Weights of a small GPT-style language model, trained from scratch on English Wikipedia.
Size: 13 layers, width 192, MLP 1536 squared ReLU, vocabulary 8192, 17.5M parameters.
Architecture: RMSNorm before each block, no position embeddings, no biases in attention or MLP, untied embeddings, normalized queries and keys, ALiBi, local attention windows.
Training: 182M tokens, 8025 steps.
Each number is 128 + 32 x the weight over its row's rms, rounded and kept within 0 to 255. Layers, rows and columns count from 0. The size above them is the row's rms in percent of the matrix's.

# layer 7 MLP down (transposed), 1536x192, rms 0.0948, rows 290-342, columns 0-63
size [102 106 109 112  94  46 104 100  92  93 106 103 107 103  97 103 102 106 108 105  86 101  97 113 124 105  99  99  49  95  98 111 102 114 109 111 107 100 106  97 105 105  97  96  99  98 102  98  97 102  89  97 110]
[[178 122 137 118  92 158 101 103 113  74 149 102 180 134 137 122 157 134 118 124 210 114 167 105 123 115 137 107 149 111 172 112 181 150 135  94  70  94 135 134 189 119 148  88 120 168  66 117 134 101 133 143  48  90 130 120 155  78  76 146 193 125  81  89]
 [160 169 116 178  69  90 114 168 134 166 131 124 115  79 132 141 167 138  81 105 122 138 142  98 113  92 115 106 138 175 147  41 192 105 173 129 112 115 140 113 139 122 159 130 111  98 101  98  90 180 140 124 113 141 115 125 104 144 123 169 190 166 148 126]
 [148 191  90 150  98 129 159 163 125 136  80 148 100 138  98  99 148 104 145 179 112 124 147 108 139 167  90  90  94 118 112 230 101 153 136 128  85  91  96 123 139 189 159 111 120 222  88  91  99 133 152 113  98 135 143 167 109 119 111 109 127 106 152  88]
 [ 79 124 128 182 187 171 127 173  60 120 138 131 152 125 142  87 125  93 125 200 136  86 108 130 145  94 172 100 137 118 178 139 144 148 106 205  76 139 188 153 121 138  60 147 138 126 173 134 111 176 111 143 143 141 133 125 162 126 103 131 183 164 171 114]
 [116 126 108 145 124 112 176 146 117  85  68 123 109  89  66  97 128 111 158  86 128 158 183 101 153 131 119  83  50 181  56 168  91 142 120 125 158 170 125  96 128 169 129 189 126  97 125 132 160 116  83 126 155 115 190  87 108 125 131 169  85 106 123 176]
 [152 152 164  91 131 121 137 130 104 193 137  89  85 152 139  97 152 193 124 116 137 165 100 168 149 133 151  83 159 127 151 107 135 145  99 113 107  96  77 161 117 130 178 122 130 137 159 124 160 174  97  85  89 142 116 152 117 115 166 123 147 106 161 108]
 [117 137  80  72 190 188 146 152  61 107 164 143 103  95 120 179 128 118 106 181  72  93  96 136 111 130 144 134 135 115 162 133 118 108 124 190 130 160 199 105 132 109 125 150  99 120 119 148 152 138 141 126 171 119 114 185  95 149 104 115 120 124 119 162]
 [130 160  91  73 169 104  93  99 110 102  80 101 109 142 120  93 131 162 115 191 113 148 189 181 122  63 178 123 139  64 130 113 165 132 136  97 125  92 137 180 171 120 154 169 113 156 104 121 163 123 118 145 143 140  61 169 152 106 125 133 156 105 176  66]
 [172 148 155 115 118 163 150 128  83 188 167 109 186 157  50 149 119 178 111 133 159 142  94 134 137 132 114 185 161 160 178 146 107 111 161 121 167 111  77 119 127 139 136  83 107 136 130 149  79 133 158 119  97 195 146 182 113  75 115 144 107 144 119 114]
 [147 129 149  57 114 148  89 124 165 116 124 152 166 179 157 140 115 187 132  74 185 183 127 105 139 106 103 120 113 120 126 142 143 131 159  87 156  85 115 177 228 125  93 112 145 155 157 133 109 116  66  99 146 106 168 128 144 154 121  77 133 119 130  77]
 [142 171 140  99 155 111 123 170  77 129 133 112 124  96 152 110 121 136 130  92 184  81 119 151 109 178 114  94 105 156 131 154 135  99  87  67 130  89 150 143 148 134  96 144 161 115 121 191 161  56 158  66  96 119 121 140 156 131 109 100  36 114 157 145]
 [100 155 139 133 127 159 175  99 164 115 150 174 143 121 132 101 158 135 130 134 182 148 127  91  99  91 125 148 202 161 133 110 140  88 158 126 123 141 104 112 169 110  74 176  87 210 166 112 118 121 124  78 101 137 158 139 123 143 124 134 126  44  83 174]
 [126  68 108 136  61 123 155 181 110 136 101 175 134 117 107  87 108  74 104  98 124 111 166 149 109 129 128 105 110 241  97 188  86 144  98  92 136 135 140  91  68 106 163 138 118  94 109 138 111  55 124 126 120 120 143 135 137  87 134 111 120 147 107  82]
 [117  79 125 119 153 105 150 121  98 140 150 176 177 102 183 150 160 162  94 161 162  78 150 118  86 123 150 109 196 217 138  91 141 101 110  85 130 116 117 149 130 117  79  55 141 120 175 123 174 113 129 135 122 106 126 132 148 165 154 115 105 173 112 136]
 [108  93 202 110  81  67 143 146 113 124 124 107 111 169 213 114 168 132 133 122 141 156  90 133  92 114 151 154 158 131 138 145 128 144 117 160 134 131 107 119 183 158 142 141 123 151  86  66  95  98 171  79  98 148 168 127 121 100  85 134 178 142 147  91]
 [125 200 196 101 150 137 170  80 122  86 157 126 134 141 148 138 147 128 141 113 148 139 219 174 173 111 112 110 119 110 184 133 109 101 143  92  85 151 140 131 177  97 177  93 169 113 133 146 143  92  80 177 102 235 186  97  60  63 120 156 118 122 140  28]
 [102 139 113 124  95  90  75 151 188 188 113 211 149 111 105 147 109 156 101 105 154 177 119 102 129 144 155 137 133 168 128 104 162 167 166 201 151  92  92 173 133 133 107 115 182 139 177  82 131 177 157  52 183 143 168 119 116 176 134  95 154 164 148 138]
 [128 138  44 112 126 113 126 127  70 106 131 144 190 106 132 105 147 140 104  50 139 114 117  73  98 141 122 154 154 114 130 158 190 119 154  86 137 104 104 181  84  95 115 158 165 108  83 171  85 135 134  72 103 128  89 156 122 156 116 114 189 142 154 133]
 [165  77 154 165 142  99 120 181  76 116  99 103  94 154 164 115 138  42 162 142 110  89  69 125 109 172 110 115 177 145 135  97 111  97 136 111 122 178 152  62  95 108 144 139 128  84  89 214  76 120  70  92  94 155 137  97 156 113 114 157 155 114 150 130]
 [158 136 106 122 139 195 153 140 108 125 150 151  76 141 160  89 121 162 125 143 106 205 162 149  85 136 150 109 133 176 145 155 143 155  76  93 127 128 186 174 125 128 100 169  45  92 204 116 152 178 133 127 168 126 170 158  78 189 171 129 189 167 114 156]
 [137 141 128 162 178 130 197 111 111  60 146 255 122 101 144  91 164 100 165 198 168 108 151  71 109 127 123 160 102 186 181 128 149 150 199 115 156  87 126  88 132 125 112 154 145 126 135  86 165  90 159 138 135 119 144 135 144 120 131 160  76 150 121  63]
 [120 145 115  95 173 127 125 151  71 121 152 185 126 172 130 173 119  91  60 100 171 148 122 150 114 105 147 169 160 134 181 167 125  74  93  92 143 161 121 158 155 181 128 155 165  75 136  90 195 145 144 124 102 157 140 107 174 117 153 115 101 128 103 170]
 [169 114  93 147 158 144 182 146 114  76  81 161 150 114 144 127 124 135 118 166 153 126  99 124 108 122 166 150 151 127 135 126 125  37 116 143 117  73 157 138  99 101 138 152 174 105 128 112 190  98 126 142 113 138 183 112 109 113 145 136 146 137 132 191]
 [108 124 118  85 167 108 184 147 163 142 172 139 175 175 150 163 140 120 134 137  83 163  81 132 122 133 150 173 138 147 138 156 119 155  84 212  97  57 100 125  74 137 150 130 180 128 150 167 120 109 126  59 126  69 146 148 130 108  92 159 138 167  79 112]
 [ 91 114 156 131 129 184 126 126 139 128  73 167 144 141 119 155 125 154 143 183 115 177 104 103 164 100 128 128 153 196  70  71  95 138  83  76 141 169 107 116  92 121 204 165 110 126 123 141 134  93 146 161 112  91  65 154 128  79 136 115 160 149 127 183]
 [169 119 203  73 155 119 127 129 119 136 101 109 189 121 130 158 124 142 127 185 134 142 150  13 126  94  84 206 125 134 160 172 154 153 127 182  59 162 125 174 139 169 114 169 117  87  53  96 182 117 148 159 163 129 139 105 143 100  80 110  93 143  84 124]
 [189 176 115 138 165  92 110 156 131 114  89 118 112 142 112 106 104 123  94 121 152  98  97  99 128 178 105 126  96 165 134 188  97 140  76  74 150  88 168 106 154 120  90  71 211 136 184 193 119  76  89 112 103 108 142 105 138  97 101 158 111 115 136 124]
 [114 110 118 145 168 177 193 124 172  97 131 255 147  63  94 147 188  95 136 156 156  64  70  89 100 137 145 123 110 129 148 102 104 217 178 138 161  80 105 112 125 113 164 134 166 136  76 114 139 169 125 128 155 119 156 117 127 117 131  95 173 145 108 102]
 [117 210 110 108 172 148 161 105  88 119  99 137 170 100 194 126 187 151  79 122 123 124 143 103 121 121  94 195 145 137 188 146 143 147 144  99 154 128  80 130 108 104 103 150 150 147  66 141 157 126 120 172  95 107 177 177 166 147 153 111  86 102 107 170]
 [162 102 151 113  91 111 181 104 174 158 128  98  98 122 210 107 125  76  99 138 126 128 107 110 149  64 151 154 158 132 156 163  85  85 132 154 109 132 149  97 137 123 121 143  82 149 111 158 165 130 135 112 122 133 224 150 194 110 124 118 137  66 108 193]
 [154 129 107 138 131 148 176 138 128 102 107 125 180  68 145  69 135 135  88 116 172 135 140 100  91  92 130 111 161 119 126  88 129  51 153 138 138  75 150 135 121 166 159 133 208 113 146  96 153 114 205 163 100 149 114 159 138 185 130 159 107 130 107 173]
 [ 29 107 141 129 115 146 102 124 158 110  87 172 130 140 138  27 153 100 107 123 112 148 106 120 138 173 125 142 157 154 140 105 122 148 123  71 144 119 111 177 170 131 157 148 143 113 166 137 117 151 187  90 126 146  94 152 163  96  48 117 124 164 146 112]
 [117 123 147 128 136 100 122  71 108 106 120 176 152  99 160 156 150  87 119 109  97 103 134  53 127 166 157 114 110 169 148 106 101 134 126 102 148 129 127 149 139 116 151 109 163 160  73 186 106 153 167 191 103 170 173  98 152 160 115 101  97 148  89 108]
 [151  69 200 103 112 105  93 114 149 131 107  91  95 114 178 137  87 158 171 116  99  97 102 139 144  84 104 153 162 103  88 184 125 143 157 142 147 118 113 187 122 140 146 146 235 162 113 107 129 101  46  54 107 120 109  92 183 109 160  92 176 157 168 108]
 [136 119 150  70 150 117 151 103 113 139 104 176 196  80 123 101 147 111 142 163 106  75  68 141  65 151 125 159 150 184 165 125 111  90 174 138 162  92  87 118 206 109 129 111 122 163 158 153 146 122 140 123  85 159 133 176 132 130 108 104 134 139 136 177]
 [109  77 132 119 109  88  51 134 165 116 129 125  76 172 133 159  91 111 122 151 136 125 150 150 121 111 135 128 148 157 124 130  59 119 156 144 100 167 110 153  94  87  98  75 138 114 187 111 195 117  85 149 174 142 135 218 153 105 101 111 157 125  81 134]
 [102 146 110 155  98 120 134 127 138 111 116 148 177 116  91 161 119  91 127 219 171 102 194 113  94 112 141 148 140 101  86 131 188 113 126 127  73 159 167 112 163 149 131 135  84 105 132 127 170 109 152 166 171 141 117 118 156 115  91 124 177 119 158 133]
 [ 89 117 130  81 123 186 175 166 102 114 182 154 154 138 120 151 178 119 131 152 211  64 148 129  91 161 149 160 169  85 211 100 154  65  89  54 100  95 122 141 135 132 123 123 162 134 136 132 146  94 126  72 122 122 166 143  88 134 150 140 145  76 131 157]
 [ 47 140 192 103 133 146 173  65 137  83  97 151 143 110 146 151 132 163 138 121  93 119 135 167 135 144 112 138 145 161 171  57 111 152 103  92  77 138  87 144 157 100 155 183 147 151 123 140 109 138  64  75 127 135 120 123 115  96 103 142 105  97 132 131]
 [142 193  92 114 104 166 135  90 144 118 182 115 140 122 191 110 117 121 121 158 146 149 131 120 137 109 143 165 122 178 105  82  73 137 156 101 167 120  81 188 177 122 163 173  78 105  77 171 101 154 133 126 161 141  80 110 122 119 119 106 145 104 160 116]
 [131  73 181 128 159 104 110 131 149 135 111 128 173 143 149 132 137 168 158 147 112 115  84 106  84 148 109 132 128 145 153  94 149 146  81 190 154  93 114 116 153  99 136 165 231 108  82 103 144 129 148 151 135 123 177 114 152 200 116 128  98 150 124 136]
 [126 141 144 112  89 113  72 123  86 145  89 154  65 161 111  79 179 144 125 175 168 107 183 126 121  91 135 150 128  69 138 133 132 102 137  89 109 112 113 128  78  98 133 142 108 159 155 202  73  98 139  65  82 105  78 130 151 122 111 144  99 115 107 169]
 [136 113 103  95 136 170 172  76 175  92 154 161 115 110  59 147 144 181 145 127 157 130 120 169 103  94 112 187  93 108 122 133  94 193 121 100 133 147  99 147 173 144 113 135 164 150 148 125 104  78 106  45 113 124 124 100 106 101 120 134 189 101 119  89]
 [ 71 154 174  73 147 155 154 118 104  87 113 176 210  97 154 119 149 191 126 143  86 124 125 149  84 144 112 150 136 178 179 159 128 148 127 188  60  77  74  92 100 100 138 112 211 117  72 117 187 142 136 104  75 145 142 131 157  76 118 128 117 162 134  63]
 [128 117 172 157 221 148 170 143 109 132 134 142 121 153 156 113 104 189 114  97 130  76 147 164  87 149 137 114 194 170 149 124 146 115 154 194 168 140 144  99 152  89 129 110 127 147 128 128 129  45 107  74 134 148 152 133 172 161 151 140 116 184 135 114]
 [ 84 116  50 128 110  79 118 149 139 137 144 176  76  90  94 172  82  93  60  99 152 126  87  87 136 177 156  82 125 123  87 149 139 159  73  55 135  94 145 139  83  95 141 122 176 112 200 157 162 144 105 154 111  96 104 136 175 107 132 123  77 167 152 118]
 [122 162 135  29 138 157 105 140 152 172 162 130  76 108 139  97 128  88 143 108 115 147 137 161  84 166 154 145 109 107 100 112 162 148 111 154 118 117 121 113 133 143  75  85  83 163  99 163  77 121 105 115 194 113 118 156 130  89  92 162 140 101 183 134]
 [142 165 109  96 115 162  87 161  89  62 133  56 190 115 104 115  94 183 163 115 117 139  94  98 152  92 102 129 135 135 141 100 171 123 156 124 127  87  89 103 105  86 128  77 121 144 165 160 134 114 126 157 158 170  70  86  96 118 104 141 124 162 135 135]
 [110 111 153 120 183 165 184 169 138 120 125 128 154  98  77  64 154 161  83 154  95 172 110 125 156 132  90 122 104  99 163 158 135 124  96 178  68 165 107 156 153 145 140 147 172 138 155 195 138 138 108 119  93 140  97 164 170  74  77 100 146 170  89  93]
 [ 42 134 132 140 131 168 127 113 120 135 166 180 176  85 111 122 156 112 151 143 133  83  67  48  98 104 160 161 162 184 172  92 141  92 131 190 119 166 100 118 141 119 136 209 255 150 132  59 104 151 142 122 121 154 168 183 100 149 158 107 115  96 129 147]
 [108 102 210  81 168 137 160 162 142 124 113 136 127 136 140 172  94 167 117 138  90 145  87 156 122 136 133 141 128 161 161 104 104  93 145 151  86  78 113 116 143 178 113  74 136 154 136 143 119 169 124 132 104 140 154 171  86 163 138 127 195 165 153 114]
 [ 94 140 122 176 135 144  68 183  87  96 121  99  91  99  99  81 135 128 131 150 114 104 160 154 121 160 137 144 117  88 131 150 128 153 105 128 154 135  96  79 101  93 104 169  87 136 112 148  80  76  84 125 159 157  84 120 121 173 135 112 102  86 157 100]
 [116  67 112  67 146 148 111 118 116 133  88 104 138  50  65 180  90  68 107 132 132 128 109 141 118 150 195 126 194 177 141  77 120 117 144 124 104  95  61 164 137 134 123 106  98 105  89 134 132 177 159 172 110 170 161 131 156 117 111  67 116 110 101 167]]
# layer 7 MLP up, 1536x192, rms 0.111, rows 291-342, columns 0-63
size [102 103 110  93  61 107  97  95  93 120 119 112 108  96 105 107 118 108 105  83 101 100 109 122  97 101 102  63  96  94 125 103 109 116 107 113  98 108  89 106 107  99  96 102  96 103  94  96 104  89  92 110]
[[103 113 180 155 145 130 116 172  95  90 170 124 144 150 108 116 140 114 159  86 135  43 149 129 159 129 108 122 190 105 106 186 148 141 108  79 132 121 140 145 133 136  67 179 107  90 128 117 120 124 191 160 115 119 105 110  93 130 139 146 156 127 144  91]
 [107 116 107 119 157 169 114 152 123 151  60 137  84 190 152 142  79  78  77 152 109  94 107 170 128  76 166 151 143 131 106 111 120  90 122 148 176 149 108 104 193 139 166 196 105 147  95 157  87 147 119 143 115 131 154 151 157 179 133 111  89 125 133 155]
 [127 150 129 182 128 132  95 149 125 113 189 102 119 141 121 143 139  79 182 150 155 127 158 126  71 171 162 123 104 157 115  60 118 197 133 160 145 169 162 178 120  82  98 172 105  56 195 171 115 145 137 182 112  85 131 120 161 211 114 118  89 168 118 102]
 [137 187  80 128  85 163  32  82  91 155 107  94 102 132 135 111 130  88 101 136  91 130 111 177  84 133 104 129 150 165 114 135  71 113 118 131 123 172 118 132 110 108  94  88 111 121 106 152 175 116 211 189 128  93 128 171 108 153 182 138  71 110  93 137]
 [147 138 130 179  98 125  77 117 181 166  73 135 117 137 117  94 176 162 159 152 109 107 122 198 164 165 161 126  67 204 120 154 191 131  77 144 194 115 130 147  97 166 129 163 123 107 127  93 132 107 144 126 153 148  45 110 131 122 197  88 110 104 139 104]
 [168 156 110 156  89 119 102 149 162 173 106 158 139 164 133 110 106 124 116 108 136  54 148 112  82 207 148 124 104 127 138 181 202 155 113 102 177 125 148 172 140 140  99 119 103  40 172  85 122 114 162 142 113 135 130 107 174 120 183 139 151 117 139 146]
 [135 167  82 126 144 177 113 122  83 167 155  97  69 148 137 132 137 116  93 122  93  98 203 182 159 108  71 104  66 152 159 161  75  71 157 123 107 150  82 137 141 168  83 153  95  88 111 132  81  92  95  85 169 117  69 133 117  88 161 133  95 106 191 114]
 [149 127  97 154  95 147 143 113 192 122 102 127 117 130  74 138 123  50 182 127 141 153 101 139 138 131 184  81 177 125 148 157 131  92 110 103 123 126  75 171 169 125 103 121 132  94 103 147 152 108  96 163 150 121 112 111  99 122 106  45 106 122  92 158]
 [135 118  93 119 139  67  57 156 150 135 134 164 146 143  75  73 138 110  92 167 119  79 130 156 129 119 148 146 156 200 126  97 159 171 173 103 163 179 141  79 135 127 126 163  41 147 136 120 104 115  99 151 132 155 118 115 126 166 128 156 151 157 153  87]
 [140  82 126 164 123 113 122 171 136 140 154  86  84 145 143 132  79 138 164 150 191  61 139 116 148 160 202 157 126 141 118 130 157 126 112 108 125 121 118 137 149 140  93 164 106  91 190 149 218 133 123 149 136 114 133 102 163  92 140  75 107 164 125 168]
 [188 159 106  97  98 191 165 128 143 131 140 156 159 158 124 136 151 121 184 114 159 154 175 128 112 146 117 124 131 191 104 103 204 100 140 155 167 158 134 205 127 148  82 175  94 182 154 135 129 135 159 192 107 137 109 107 146 145 147  79 104 133 172 120]
 [108 106 112 164  35 152 129  91 136 158 159 159 118 179 107 153 151  75 100 168 143  49 168 136 121 163 175 156 118 175 111 121 109 102 116  84 138 209 129 144 125 113  83 176 136  91 131 176 120 154 121 183 133 121 138 127 147 132 176 112 124 126 182 178]
 [182 158 131 135 142 113 151  91 141 141 136 118 161 116  95 119 129 162 150 115 157 100 133 120 131 117  91 111  93 158  83 107 156 192  34  88 131 106 126 106  66  62 178 110  76 109 170 159 200  92 124  98 116 167 132 108  62 166 106 115 102  99 155 142]
 [107 135 133  95  71 123 111 139 144 141 105 129 171 107 103  73  87 117  75 103 129 118 209 140 135 120 118 137 108 134 106 162 212 106 122 109 120 133 101 128 141 133 119 156 116 115 165 133 171 134 116 131 160 173 116 119 114  95 217 146  78 109 164 184]
 [184 107  82 133  84 133 104 105 145 122  90  80 119 155  84 150  95  56 130 118 107  98 125 127 154 174 204 146  88 162 120 151 206 142 111 146 170 151 178 150 129 196 193 190  92 130 123 135 105  70  69 138  96 154 134 148 186  70 182 162  82 130 145 152]
 [102 150 154 117 124  86  77 104  61  79 122 162 132 106  83 118 149 111 181  94 105  78 176 121 138 124 163 119  58 117 115  86 124  81 162 126 185 141 152  94 134 129 115 143 140 129 121 115  76 143  81 106 124  63 133  88 141 124 131 150 131 166 151 124]
 [104  60 169 189 104 106 120 142 106 146 153 135 124 107 145 126 117 117 123 113  89 129 125 113  89 141 144 152  93 128 131  73 142 161 130  90 177 105 114  98  80 133 152 188  92 158 147 121  89 146 145 129 139 120 134 121 139 137 154 122 143  91 139  52]
 [161  55 167 141 120 122 128 140 200 132  90 165 143 149 143 124 125 122 140 126 176 166 146  98 147 177 140 140 170 190  74 154  99 139 135 111 176 182 107  90 120 116 115 137  97 150 126  59 126 152  94 151 173 164 104 103 136 169 127 117 138 159 152 109]
 [126  73 101 133 157 104  76 129 144 116 121 180 140 193 150 158 158 138 160 147 118 121 188 129 198 205 130  97 105 130  93 179 121 128  95 153 138 120 155 101  68 102 100 164 116  86 167 150 141 134  74  91 147 148  87  94  80 133 112 144 104 127 105 171]
 [195  94 175 171 125 134 116  84 119 120 107 167  76 156 149 171 136  85 136 117  89  49 108 155 155 139 208 105 162 137  89 131 113 114 119  88 139 119 164 149 119  98 148 163 126 124 158 167 148 134 143 146 155 103 131 105 125 199 136  67  85  75 198 160]
 [147  87 130 114 118 144 103 109 103 180 151 109 123 161  83 153 158 170 102 181  92 159 125 119 157 103 137 140 108 191  99  92 162  92 102  87 182 202 158 123 133 175 157 152  93 205 114 175  97 107 178 120 150  82 171 174 106 161 154 152 122 137 178 155]
 [132 142 113 126 133  70 117 134 142 164 120 171  82 110 166 132 138 132 104 159  77  90 209 102  88  92  96 111 109 155 147 168 146 164 169 151 210 140 110  77 158 102 104 143 137 102 141 154 173 142 141 175 197  83 123 214 127 104 148 109  81  55 162 102]
 [156  63  99 144  12  98 140  94 107 191  88 122  84 119  93 138 199 138 149 175 119 125 149 154 124 248  78 158 122 130  88 111 144 151  91 121 153 140 119  67 104 109 178 116 130 108 113 112 189 152 119 151 174  94  74 136 139  93 101 158  99  87 157 168]
 [ 91 131 148 119  89 123  67 107 182 120 110 175  88 118 147 193 140  97  82 118 154 144 130 107 181 117 147  32  89 123 123 122  99 158 145 112 106 221 163 118 121 109 120 141 140 127 195 158 158 113 141 118 153  58 150 166  76 173 131 123  84 126 132 164]
 [110 133 126 119  89 132 138 102  76 152  99 154 113 116  89 167 139  96 179 197 104  84 111 139 113 213 141 123 134 177  84 122 160 129  60 106 153 173 129 137 126 131 119 146 141 106 131 148 125 104 125 169 158  95 126 183 131 124 119 120  64 101 144  80]
 [168  64 128  82 154  95 156  94 109 108 102 107 157  95 181 113 113  72 147 206 128 180 129 147 132 150 196 126 121 124 135 136 140  96 160  79 110 138  27 100  80 129 118 140 108 144 172 125 134 161 106 140 121 106 120 163 195 171 108 145  52  85  70 150]
 [162 125 109 108 102 154 129  99 143 190 178 130 150 124  97 135 149 107 166 112 122  73 126 149 161 177 151 164 144 168 127 153  97 180 133  93 103 130  95 146  66  84 173 133 121 152 123 128 115 144  92 168 145 132 128 133 116 145 152  96 120  88 216  79]
 [156  86 152 148  62 136 109  94 109 159 156 118  66 148 143 142 132 120 144 139 165  65 157 154 149 188 117  82 107 200  69  66 181 149  70 113 117 112  94 118 143 145 166 133  61  85 147 151 127  91 109 114 147 130 140 200 130 144 161 122  67 119 171  82]
 [ 82 145  41  78  92 147  46 180 100 201 145 109 144 144 106 120 125 126  95  94 146 139 133  99 186 127 119 123  76 187 115  97 156 123 105  77 152 187 126 157  89 142 164 164  98 127 125  58 143 175 108 177 123 161  85 123 137 123 143 171  89 119 141 147]
 [163 137 144 132 102  87 116 156 146 170 162  92 109 146 133 120 137 131 139 183 128 114 107 144  87 184 105 123 138 110 100 190  77 149 115 124 145 129 113  67 112 158 116 147 123 106 172 122 103 158  99 151 181  87 134 195 188 146 143 154 133 117 149 140]
 [ 77 169 157 184  81 119  71 176 131 121 120 154 114 210 149  90 135  54 131 155 132 101 153 137 135 167 152 134 177 157  98 103 149 133 115 119 144 163 122 102 110 102 104 193 107 126 135 172 112  92 121 141 132 114 138 188 142 100 117 136 159 174 129  88]
 [148 148 153 116 132 145  93  93 129 178 147 137 132 130 139 128 166  79 112 176 107 102 200 120 133 147 126 133  92 151 115 128 172 172  84 127 137 107 100 136 147 117 132 198 151 137 103  69 101 188 105 121 122  71 154 138 115 140 155  53  76  86 175  98]
 [112 160 165 109 127 111 130 168  94 122 159 117  94 177 138 110 177 125 160 124 118  98 171 167 143 103 131 110  91 127  52  96 172 173 131 131 203 137 117 159 101 109 132 152 144 110 144 116  92 105 182 188 140 166 120  57 113 145  92 117 133 156 169 121]
 [143 110 130  71 130  98 162 106 179 179 131 137 143 100 122 117  98 100 148 109 117 150 125 131 110 203 168 120 118 162 130 149 208 143 162 134 156 111  76 137  93 129 126 110 109 134 172 136 149  87 159 106 142 170 112 128 130 155 134  95  97  81 134 169]
 [168 138 156 198 125  85 103 137 138 116  66 158 132 122 131  88 130 148 113  79 188 113 124 121 126 140  89 111  84 176 130 133  86 208 147  62 113 131 176 142  37 122 184 175  90 154 150 122 134 125 135 196 100  86 141 121 134 151  89 101  88 143 147  63]
 [159 150 140 192 154 121 123 186  98 141  84 144 105  92 118 152 174  91 137 178 109  85 152 156 175 122 201 146  90 166 143 110 169 133 131  83 118 150 152 127 147 148  73 169 102 150 160 134 150 101 167 147 138 185 146  86 184 114  52 127 106  95 202 117]
 [153  69 139 192  83  86 124 104 154 151 139 134  69 164  63 144 140 110 107  98 152  86 131 137 136  89 101 124  95 104  92 158 146 125 146 147 190 160 144  88 112 136 121 135 136 149 118 149  80  66 113 105 104 125 133 146 132 170 112 120 126  98 137 165]
 [144 193 149 128 129 127 119 142 107 135 102 131 130 133 176 169 165 113 130 121 135 112 111 178  95 150 114 113 116 156  97 111 103 101  88  85 139 133 117 159 103 140  52 149 127  67 171 131 189  54 104  98 136 137 104 128 151 121 111  69 113  73  95 130]
 [107 107 102 156 173  93 135 118 164 126  76 156 131 138 123 146  81 106 191 146 120 119 134 131 127 140  93 126 117 199  88  95 111 140 112 112 176 129 158 143  61 129 186 170  77  83 147  86 157 118 136 181 122 177 127 119 138 114 159 116 104 174 100 139]
 [121 108 192 133 125  93 130 148 174 134 130 147 164 118  81 124 115 164 155  95 110 157 118 165  86 183 134  60  97 154 140 162 125 134 172 108 144 105  78 132 182 166 109 135 120 106 146  99 119 159 114 145 165 133  72 128 142 108 181 149  73  75 143 123]
 [135 118 118 152  79 154  86 169  93 152 180 114 133 125 122 173 130 112 183 155 154 128 150 174 116 103 118  85 165 140 133 119  81 127 140 123 109 187  65  76 118 133 100 140 129  80 146  99 136 178 117 182 120 134 104 163 124  87 162 103  60 107 126 110]
 [116  55  95 162 102  72  97 186  91 107  60  47 102 186 115 173 101 119 119  61 127 158  88 103 135 135 210 130  76 152 116  96 144 157 165 137 126 137  72 131 137 148 141  96 161 136 152 142 115 166  90 126 123 167  72 120 138 152  79  83  86 118 140 132]
 [165 140 158 127 114 110  94 144 107 112 160 150 100 144  80  89  81 138 145 139 150  99 172 143  80  84 163 155  99 150 134 146 113 157 136 119 222 185  86  76 143  61 130 130  94 136 151 159 131  58 169 126  96 141 149 103  93  98 189 143 149 203 120 110]
 [179  97  94 145 164  98 121 136 143 106 136 157 131 115 117  89 117  84 101 135 131 164 111 123 172 113 123 135  31 160 124 140  79 124 179 144 166 107 118 121 125  60 109 124  97 141 198 144 111 117  61 107 112 108  78 151 150 138 102 160 114 106 137 175]
 [154 122  96 116 109 142 127 113 159 112 133 167 103  96 129 172  88  33 165 165 199  80 174 186 130 100 126 167 117 117  68 110 129  90 103  81 128 111 108 104 121 113 147 149  89 161 149 183 153 155  95 130 107 137 158 117 114 135 187  95  86 142 152 100]
 [153 137  90  91 143 102 112 186 140 125 132 142 140 128 162 147 117 123 117 152 152  62 204 170 181 105 175 107 114 139  91  99 129  98 125 107 145 121 108 135  73 155 114 153 127  44 131 131  71  90 146  73 152 159 130  69 146 109 131 141  65 120 141 108]
 [138  90 160 144 143 162 136 128 125 111 142 204 122 168 170 174 183  85 138 109 144  49 186 119 146 118 158  88 110 147  96  80 115 155 108 109 176 191 133 125  53 111 162 152  97  75 135 120 129 167 183 153 111 129 115 142 123 107 111  58 118  61 150 127]
 [129 140  85 182 118  98 130 142 137 166 134 137 128 147 131 107 125 110 178 105 116 122  96 199 118 146 171  86 101 114  88 142 100 108 123 119 143 102 119 129 145 106 163 123 115  91 149 152 104  86 160 107 153  96  95 111 131 167 191 148  47 149 166 165]
 [ 76 119 193 127 109 159 142 142 182 134 148 161 145 130 126  85 110 105 162 126 112 157 124 136  77 123  88 144  89 140  85  94 164 112 135 173 139 150 132 202 149 143 129 176 144  93 168  87 108 139 123 149 138  90  92 164 168  80 215  70 128 105 119  46]
 [139  72 126 197 121 102  68 127 136 103 166 172 119 129  83 148  83 134 107 130 123 111 150  96  92 159 110 112 103 165 128 161 146 102  54  85 110  88 136 124 113 225 113 100 139  89 183 131  99 150  58 114 121 164  37  99 148  97 104 106 148 161 183  98]
 [213 148  78 124 116 114  89 132 141 115 160 179 163 151 127 112  66 128 110 111 129 128 162  96 105 124 171 116 162 183  90 156 125 118  99 128 122 193  96 161 141 117 140 170  87  72 133  91 113  99 184 113 119 180  87  83 107 148 167 123 120  77 116 150]
 [104 124 137 156 137 136 133 154  42 140 100  84 109 121 155 145  82 119 108 143 108 140 149 123 132 146  81  96 111 180 103 108 157 125 147 108 119 153 172  89  87 175 132 163  83 156 142 169 122  86 111 104 115  92 141 138 173 107 120 107 112 158 146  79]]